config = dict(
    hidden_size=128,
    head_dim=32,
    rope_theta=14100.0,
    attn_scale=0.177,
    init='uniform',
)
Each number is 50 + 12 x the weight over its row's rms, rounded and kept within 0 to 99. Layers, rows and columns count from 0. The size before them is the row's rms in percent of the matrix's.

# layer 11 MLP down, 128x768, rms 0.0738, rows 55-80, columns 256-383
095:49 58 37 65 41 58 62 55 47 19 52 60 36 40 48 58 21 41 43 61 25 47 42 42 38 49 46 55 62 42 36 39 55 46 41 76 40 55 57 41 44 73 40 46 55 61 35 70 54 47 40 40 71 52 50 62 49 36 44 20 63 59 41 40 40 36 39 43 48 28 42 45 41 65 56 51 32 39 42 63 57 51 35 36 47 47 30 34 58 61 46 64 48 53 58 52 46 64 47 43 49 36 31 51 25 54 64 42 41 37 45 56 47 65 56 63 42 40 53 37 59 61 55 44 46 66 72 43
100:33 61 45 53 31 50 29 63 50 40 52 55 59 55 70 36 52 42 61 31 43 52 27 27 36 20 84 54 37 53 49 61 63 73 35 87 40 59 37 48 37 68 45 48 48 32 66 46 56 54 55 63 55 54 46 49 76 44 52 39 26 57 55 27 40 68 65 66 29 51 43 57 63 42 62 54 51 52 65 49 59 35 57 44 66 56 49 48 44 71 27 69 34 55 55 40 49 54 65 47 44 35 43 56 22 56 47 49 52 35 57 41 54 38 45 62 42 38 37 66 45 56 62 50 63 61 36 71
101:54 32 74 45 27 46 49 32 61 40 43 45 52 52 60 57 52 51 51 41 36 49 80 49 54 35 52 29 40 46 50 67 46 53 76 69 52 45 60 27 68 44 53 63 47 27 43 55 46 57 79 49 73 65 41 42 74 44 60 51 60 24 61 50 74 51 41 62 48 25 50 51 39 22 55 42 43 68 36 49 75 69 64 55 26 42 53 69 49 61 49 47 48 31 45 46 46 71 27 26 54 50 33 42 46 42 51 36 32 40 59 67 67 72 40 62 55 52 60 45 52 49 58 58 57 41 32 60
104:47 60 55 51 22 23 52 37 44 83 50 63 67 70 63 46 40 37 63 51 28 42 28 57 38 40 43 39 45 42 45 53 46 40 59 55 32 41 36 72 43 31 50 41 56 45 71 68 75 22 21 53 39 59 82 39 58 68 38 58 48 51 48 50 66 47 55 60 58 37 72 63 42 46 76 58 47 36 56 60 33 57 54 58 54 12 68 39 32 55 43 61 54 41 54 46 49 56 54 47 47 56 30 54 63 46 41 64 52 49 49 48 32 57 34 57 50 67 42 48 69 40 40 41 41 54 48 50
101:52 57 53 71 53 53 40 29 55 31 48 47 31 60 60 40 42 55 56 62 40 57 59 64 55 58 35 18 15 61 48 68 66 36 46 51 58 27 33 81 51 46 44 42 52 24 61 59 38 35 41 48 78 41 45 51 48 56 56 44 34 48 47 47 45 42 47 30 52 33 55 62 65 61 60 46 59 51 27 59 32 60 58 47 61 73 56 53 47 50 48 47 59 47 37 68 67 42 56 44 51 38 54 56 38 57 54 53 37 44 58 31 47 50 41 76 68 80 36 45 53 38 35 22 69 57 55 74
103:55 56 72 52 35 39 58 50 44 27 45 70 46 56 42 60 44 50 37 66 59 71 48 44 42 33 66 66 46 60 59 48 34 46 45 37 47 40 60 57 37 35 52 41 57 34 75 58 40 21 62 28 58 48 30 53 31 40 46 37 34 42 39 32 51 52 42 58 30 52 41 58 59 30 41 36 46 54 59 45 46 59 42 36 65 51 32 30 35 52 57 34 46 60 33 51 69 56 32 64 68 36 53 45 62 56 47 29 28 58 39 56 50 36 56 61 54 56 68 60 36 61 55 53 34 40 50 85
096:33 61 54 52 54 48 68 41 50 56 54 49 47 51 49 49 50 63 52 52 53 72 44 57 58 62 71 53 31 34 42 54 61 48 46 30 39 37 41 59 66 54 51 62 19 40 37 47 63 46 54 58 34 47 41 49 61 46 54 61 51 59 52 52 53 43 43 25 47 52 63 56 82 94 66 29 46 65 68 60 42 56 58 43 41 45 41 61 58 30 62 64 51 39 51 53 52 37 38 76 23 47 51 31 68 54 61 37 61 63 45 42 34 58 38 45 71 55 42 58 52 49 35 58 38 39 47 40
100:39 47 48 36 37 39 65 56 53 67 59 46 49 51 55 49 56 35 60 60 51 45 50 44 35 57 30 50 42 44 64 44 49 58 44 45 73 39 40 41 44 45 42 58 52 42 39 41 59 43 41 42 66 65 52 25 38 66 46 48 58 31 34 43 54 41 41 57 65 62 36 63 39 43 38 51 48 36 68 74 44 39 66 58 49 58 44 34 36 64 45 30 63 59 36 64 54 70 35 51 34 55 53 50 41 53 61 65 42 44 36 49 50 55 49 65 51 37 59 41 27 67 55 53 22 58 71 43
094:46 26 46 32 57 51 46 66 50 69 71 54 52 44 53 64 51 52 54 60 54 54 59 38 41 67 41 46 57 42 50 51 38 50 48 32 69 62 48 41 47 38 42 57 46 56 22 31 35 73 40 55 46 65 50 57 59 42 64 53 61 60 42 42 61 54 66 52 29 44 46 67 61 36 50 66 73 48 50 45 67 63 70 56 33 35 32 24 48 58 54 66 38 83 49 54 44 31 54 63 81 74 40 49 47 31 35 58 43 46 38 43 36 53 65 32 51 64 35 40 49 58 47 47 45 53 59 86
101:47 50 49 28 46 61 44 40 59 39 56 64 50 33 52 42 45 43 54 46 31 47 54 61 45 38 56 30 33 52 49 59 54 54 52 50 38 57 47 63 55 54 53 76 53 66 49 48 49 64 65 69 38 46 56 50 79 50 59 72 57 45 50 48 61 45 70 56 73 29 42 69 49 65 34 62 66 65 59 44 78 42 55 45 62 56 59 53 65 51 53 52 53 30 62 65 29 28 38 43 59 53 66 45 44 47 43 42 67 54 47 47 41 48 77 43 64 31 61 42 43 19 47 59 62 57 68 76
098:41 41 47 40 70 60 45 61 65 51 51 66 24 34 52 64 68 50 22 50 45 56 45 56 33 39 41 32 59 62 73 60 42 65 70 47 51 48 52 76 55 61 63 37 50 63 49 54 39 62 46 50 57 49 56 42 51 54 65 44 41 22 62 32 57 58 38 55 53 69 41 61 44 33 42 39 60 48 40 40 37 55 55 69 65 72 52 59 45 57 38 63 47 73 67 41 48 49 58 27 53 56 73 37 68 24 66 30 60 39 55 50 67 52 70 68 41 38 61 45 64 62 30 50 68 68 55 47
097:39 31 78 38 44 53 47 51 63 44 41 54 49 58 37 44 64 43 47 27 57 63 61 69 50 28 53 50 53 47 76 56 50 53 13 50 64 39 51 46 50 64 53 77 62 49 63 52 30 52 45 38 56 41 54 66 56 77 66 50 64 56 57 69 63 50 60 78 44 34 62 61 54 51 55 55 60 78 48 65 36 63 61 57 50 47 79 43 52 49 45 52 39 50 26 76 49 69 29 40 56 46 47 35 79 61 17 44 33 46 49 42 40 45 56 51 49 52 54 52 39 56 51 44 60 60 65 53
096:49 58 57 50 52 40 64 63 56 59 43 37 54 66 59 54 44 56 37 48 67 64 46 36 54 61 34 22 51 61 17 50 54 52 53 50 49 45 34 63 46 58 68 39 42 77 58 52 50 47 59 58 44 43 43 73 37 81 46 53 59 56 49 72 20 52 29 44 44 49 50 57 62 58 46 61 49 53 71 36 31 34 43 61 69 30 34 84 48 48 60 41 52 59 50 60 50 70 39 62 61 51 50 50 38 49 45 48 65 39 38 29 54 63 32 62 50 38 45 28 39 44 54 75 40 48 64 43
101:35 58 57 49 28 45 60 57 46 65 69 51 75 47 65 57 36 43 86 54 47 57 43 60 44 59 32 42 49 55 50 37 47 46 53 58 51 39 47 51 56 58 64 46 44 44 64 50 60 53 57 51 40 58 39 96 52 71 52 53 52 48 48 41 78 44 49 47 48 54 41 67 71 62 57 41 57 60 37 46 37 67 50 70 25 64 59 52 64 31 49 61 61 58 37 48 59 53 54 46 25 81 29 47 64 66 55 37 71 18 44 62 50 55 77 53 49 72 35 50 37 46 46 48 39 62 66 50
099:59 45 53 65 36 50 43 66 53 60 50 62 65 56 28 62 50 49 41 36 57 43 38 55 31 35 49 60 59 56 58 57 17 74 42 48 55 56 71 69 40 46 46 49 50 71 57 70 64 51 51 51 62 62 39 55 44 44 61 51 53 76 54 66 63 71 44 73 66 52 57 52 37 33 45 55 57 48 44 25 48 57 37 52 67 33 63 64 71 44 40 76 39 53 40 58 62 58 45 54 64 64 36 57 51 49 74 43 22 24 64 57 27 44 50 64 56 50 45 71 44 71 37 60 41 43 51 41
103:49 42 49 54 23 44 63 47 46 36 65 40 41 28 54 42 58 57 64 28 63 64 45 58 47 58 36 32 38 42 23 57 45 53 32 44 44 48 56 51 34 61 44 76 71 44 60 34 86 46 56 51 44 62 32 39 27 42 61 49 30 54 61 44 72 45 80 58 56 40 42 54 67 73 21 41 71 53 44 41 49 52 52 53 54 48 42 62 41 59 47 40 57 68 47 43 37 61 70 56 55 47 54 47 38 52 49 69 43 46 61 58 51 45 21 47 30 50 66 17 53 39 62 54 36 45 52 13
094:40 44 31 36 69 43 25 49 57 30 54 42 41 48 39 41 53 26 44 44 42 49 56 58 50 38 37 64 63 55 65 35 54 48 73 46 50 43 52 56 56 42 29 48 62 39 28 43 55 44 58 47 28 57 23 59 45 63 56 49 52 54 59 58 49 54 27 41 29 38 37 28 52 25 39 29 67 47 58 48 16 44 43 46 58 44 44 45 36 35 67 56 56 48 36 47 60 58 38 65 60 48 74 34 43 59 48 35 48 60 45 52 38 58 41 22 73 66 63 61 41 60 50 60 34 37 38 40
099:60 19 56 44 35 62 54 31 31 44 61 28 46 32 56 42 65 74 48 47 47 45 74 52 56 68 51 64 54 34 60 48 55 50 43 53 54 61 42 24 31 34 46 52 48 64 69 44 43 70 26 39 48 65 39 47 74 37 36 41 52 50 54 51 37 73 52 40 55 41 46 36 49 39 46 63 73 36 40 57 55 45 27 73 59 57 47 33 57 46 73 57 66 44 40 67 62 61 29 62 47 49 52 66 38 39 36 63 45 34 62 48 50 53 39 67 70 59 54 40 58 57 57 59 65 40 55 50
098:43 45 43 57 72 51 66 37 48 28 40 49 66 49 30 54 63 40 33 45 31 64 52 49 67 45 49 54 44 40 66 43 63 54 41 51 41 34 29 88 49 62 39 56 55 54 47 39 33 50 58 43 38 49 26 70 60 32 57 39 81 55 47 55 64 42 43 39 48 32 60 55 63 56 57 53 58 58 61 38 50 57 28 45 59 50 31 53 54 84 32 32 36 62 51 67 61 27 33 47 48 50 54 55 35 59 69 46 51 39 49 54 30 63 37 55 67 49 73 43 41 47 62 42 51 37 64 22
102:49 46 49 39 39 54 33 44 46 52 70 62 60 51 27 46 61 51 27 48 36 63 50 48 66 57 42 80 36 58 44 62 54 58 51 57 51 63 37 39 58 58 47 39 51 50 58 72 41 34 39 61 54 59 58 49 53 65 53 30 63 45 60 52 57 56 42 34 58 55 70 38 50 24 70 63 51 39 38 65 54 45 61 22 79 60 44 52 59 56 54 52 24 68 44 69 45 51 41 36 37 65 38 54 65 32 54 44 59 41 33 23 74 58 43 58 58 65 64 66 38 46 46 76 42 39 69 50
104:22 36 57 41 62 56 53 46 27 58 70 46 46 73 63 52 37 63 44 40 51 35 51 50 48 27 68 37 54 53 40 39 56 53 19 43 49 50 42 66 36 64 61 52 52 57 68 39 44 61 50 57 33 49 61 46 31 53 39 56 34 62 53 49 36 29 46 33 64 66 57 71 31 64 48 64 47 74 47 26 45 62 39 44 34 62 84 55 35 46 85 58 34 37 71 52 46 18 57 51 43 39 33 44 43 47 28 36 56 35 46 41 57 58 24 55 46 80 48 39 52 43 64 50 66 27 67 43
098:68 69 62 35 77 26 52 46 42 63 46 44 36 52 55 52 58 42 61 66 60 32 60 55 57 40 68 41 51 36 41 55 63 43 41 76 87 32 33 37 58 35 42 44 31 38 57 56 48 35 75 56 65 49 75 54 54 60 75 59 61 56 61 49 54 60 65 39 34 50 29 66 45 47 42 57 53 42 34 39 34 56 58 43 20 43 45 64 22 26 48 53 32 45 65 51 46 30 55 54 49 63 53 51 35 54 64 35 49 40 53 40 30 53 67 51 38 47 34 63 48 44 49 47 56 50 46 48
101:71 47 35 68 55 56 47 69 44 72 45 63 74 62 50 44 56 36 45 33 58 51 41 30 67 56 41 24 59 30 85 53 52 66 49 60 59 44 39 64 54 39 61 35 56 57 40 48 47 54 55 57 50 44 73 37 55 51 51 71 51 49 42 48 57 35 62 60 40 70 62 44 58 35 61 40 24 61 49 67 46 41 49 56 34 54 53 49 48 70 54 60 43 56 66 56 39 54 53 62 46 63 35 57 56 60 59 42 24 54 67 47 30 43 47 43 47 43 41 66 51 53 51 77 51 61 53 47
095:49 54 56 50 42 45 61 49 48 45 47 52 51 57 46 41 42 34 43 31 73 45 46 43 84 60 60 40 58 55 44 35 68 41 57 67 46 42 44 37 75 31 53 47 50 42 39 47 72 58 52 47 21 73 52 47 54 56 66 49 77 55 59 65 44 52 45 45 31 58 47 50 50 35 47 63 51 29 64 41 47 65 57 44 44 49 64 49 58 68 57 70 32 33 45 59 50 28 47 45 63 50 46 57 57 80 53 53 37 43 44 52 45 60 38 54 52 72 55 52 32 49 40 58 32 46 66 34
103:41 52 53 42 45 66 39 58 62 62 75 50 46 53 62 40 79 39 54 64 56 66 56 56 58 51 56 46 64 39 39 46 46 55 44 57 38 38 28 61 54 44 43 69 60 58 43 66 62 38 53 55 41 49 69 49 67 55 45 67 42 65 49 56 41 38 55 33 64 49 54 50 57 37 61 39 91 53 52 59 39 66 66 66 39 54 44 23 69 30 66 57 58 57 59 33 37 63 48 49 47 52 26 61 60 52 57 66 53 50 63 44 68 37 22 50 53 51 70 72 56 60 38 47 49 78 51 32
103:51 70 62 49 28 17 61 41 51 36 40 42 52 36 28 47 55 38 33 53 54 44 47 54 50 53 55 41 47 44 50 47 41 57 45 61 40 69 47 46 51 45 59 49 59 75 30 57 39 47 36 47 53 50 70 31 68 55 35 53 57 71 55 45 66 47 33 73 35 49 50 51 55 53 50 45 56 34 53 61 48 44 43 60 47 55 46 57 33 60 48 58 64 39 60 55 66 11 54 53 63 39 25 35 40 37 67 61 48 64 48 46 39 60 54 44 54 47 44 55 72 44 35 64 50 45 34 33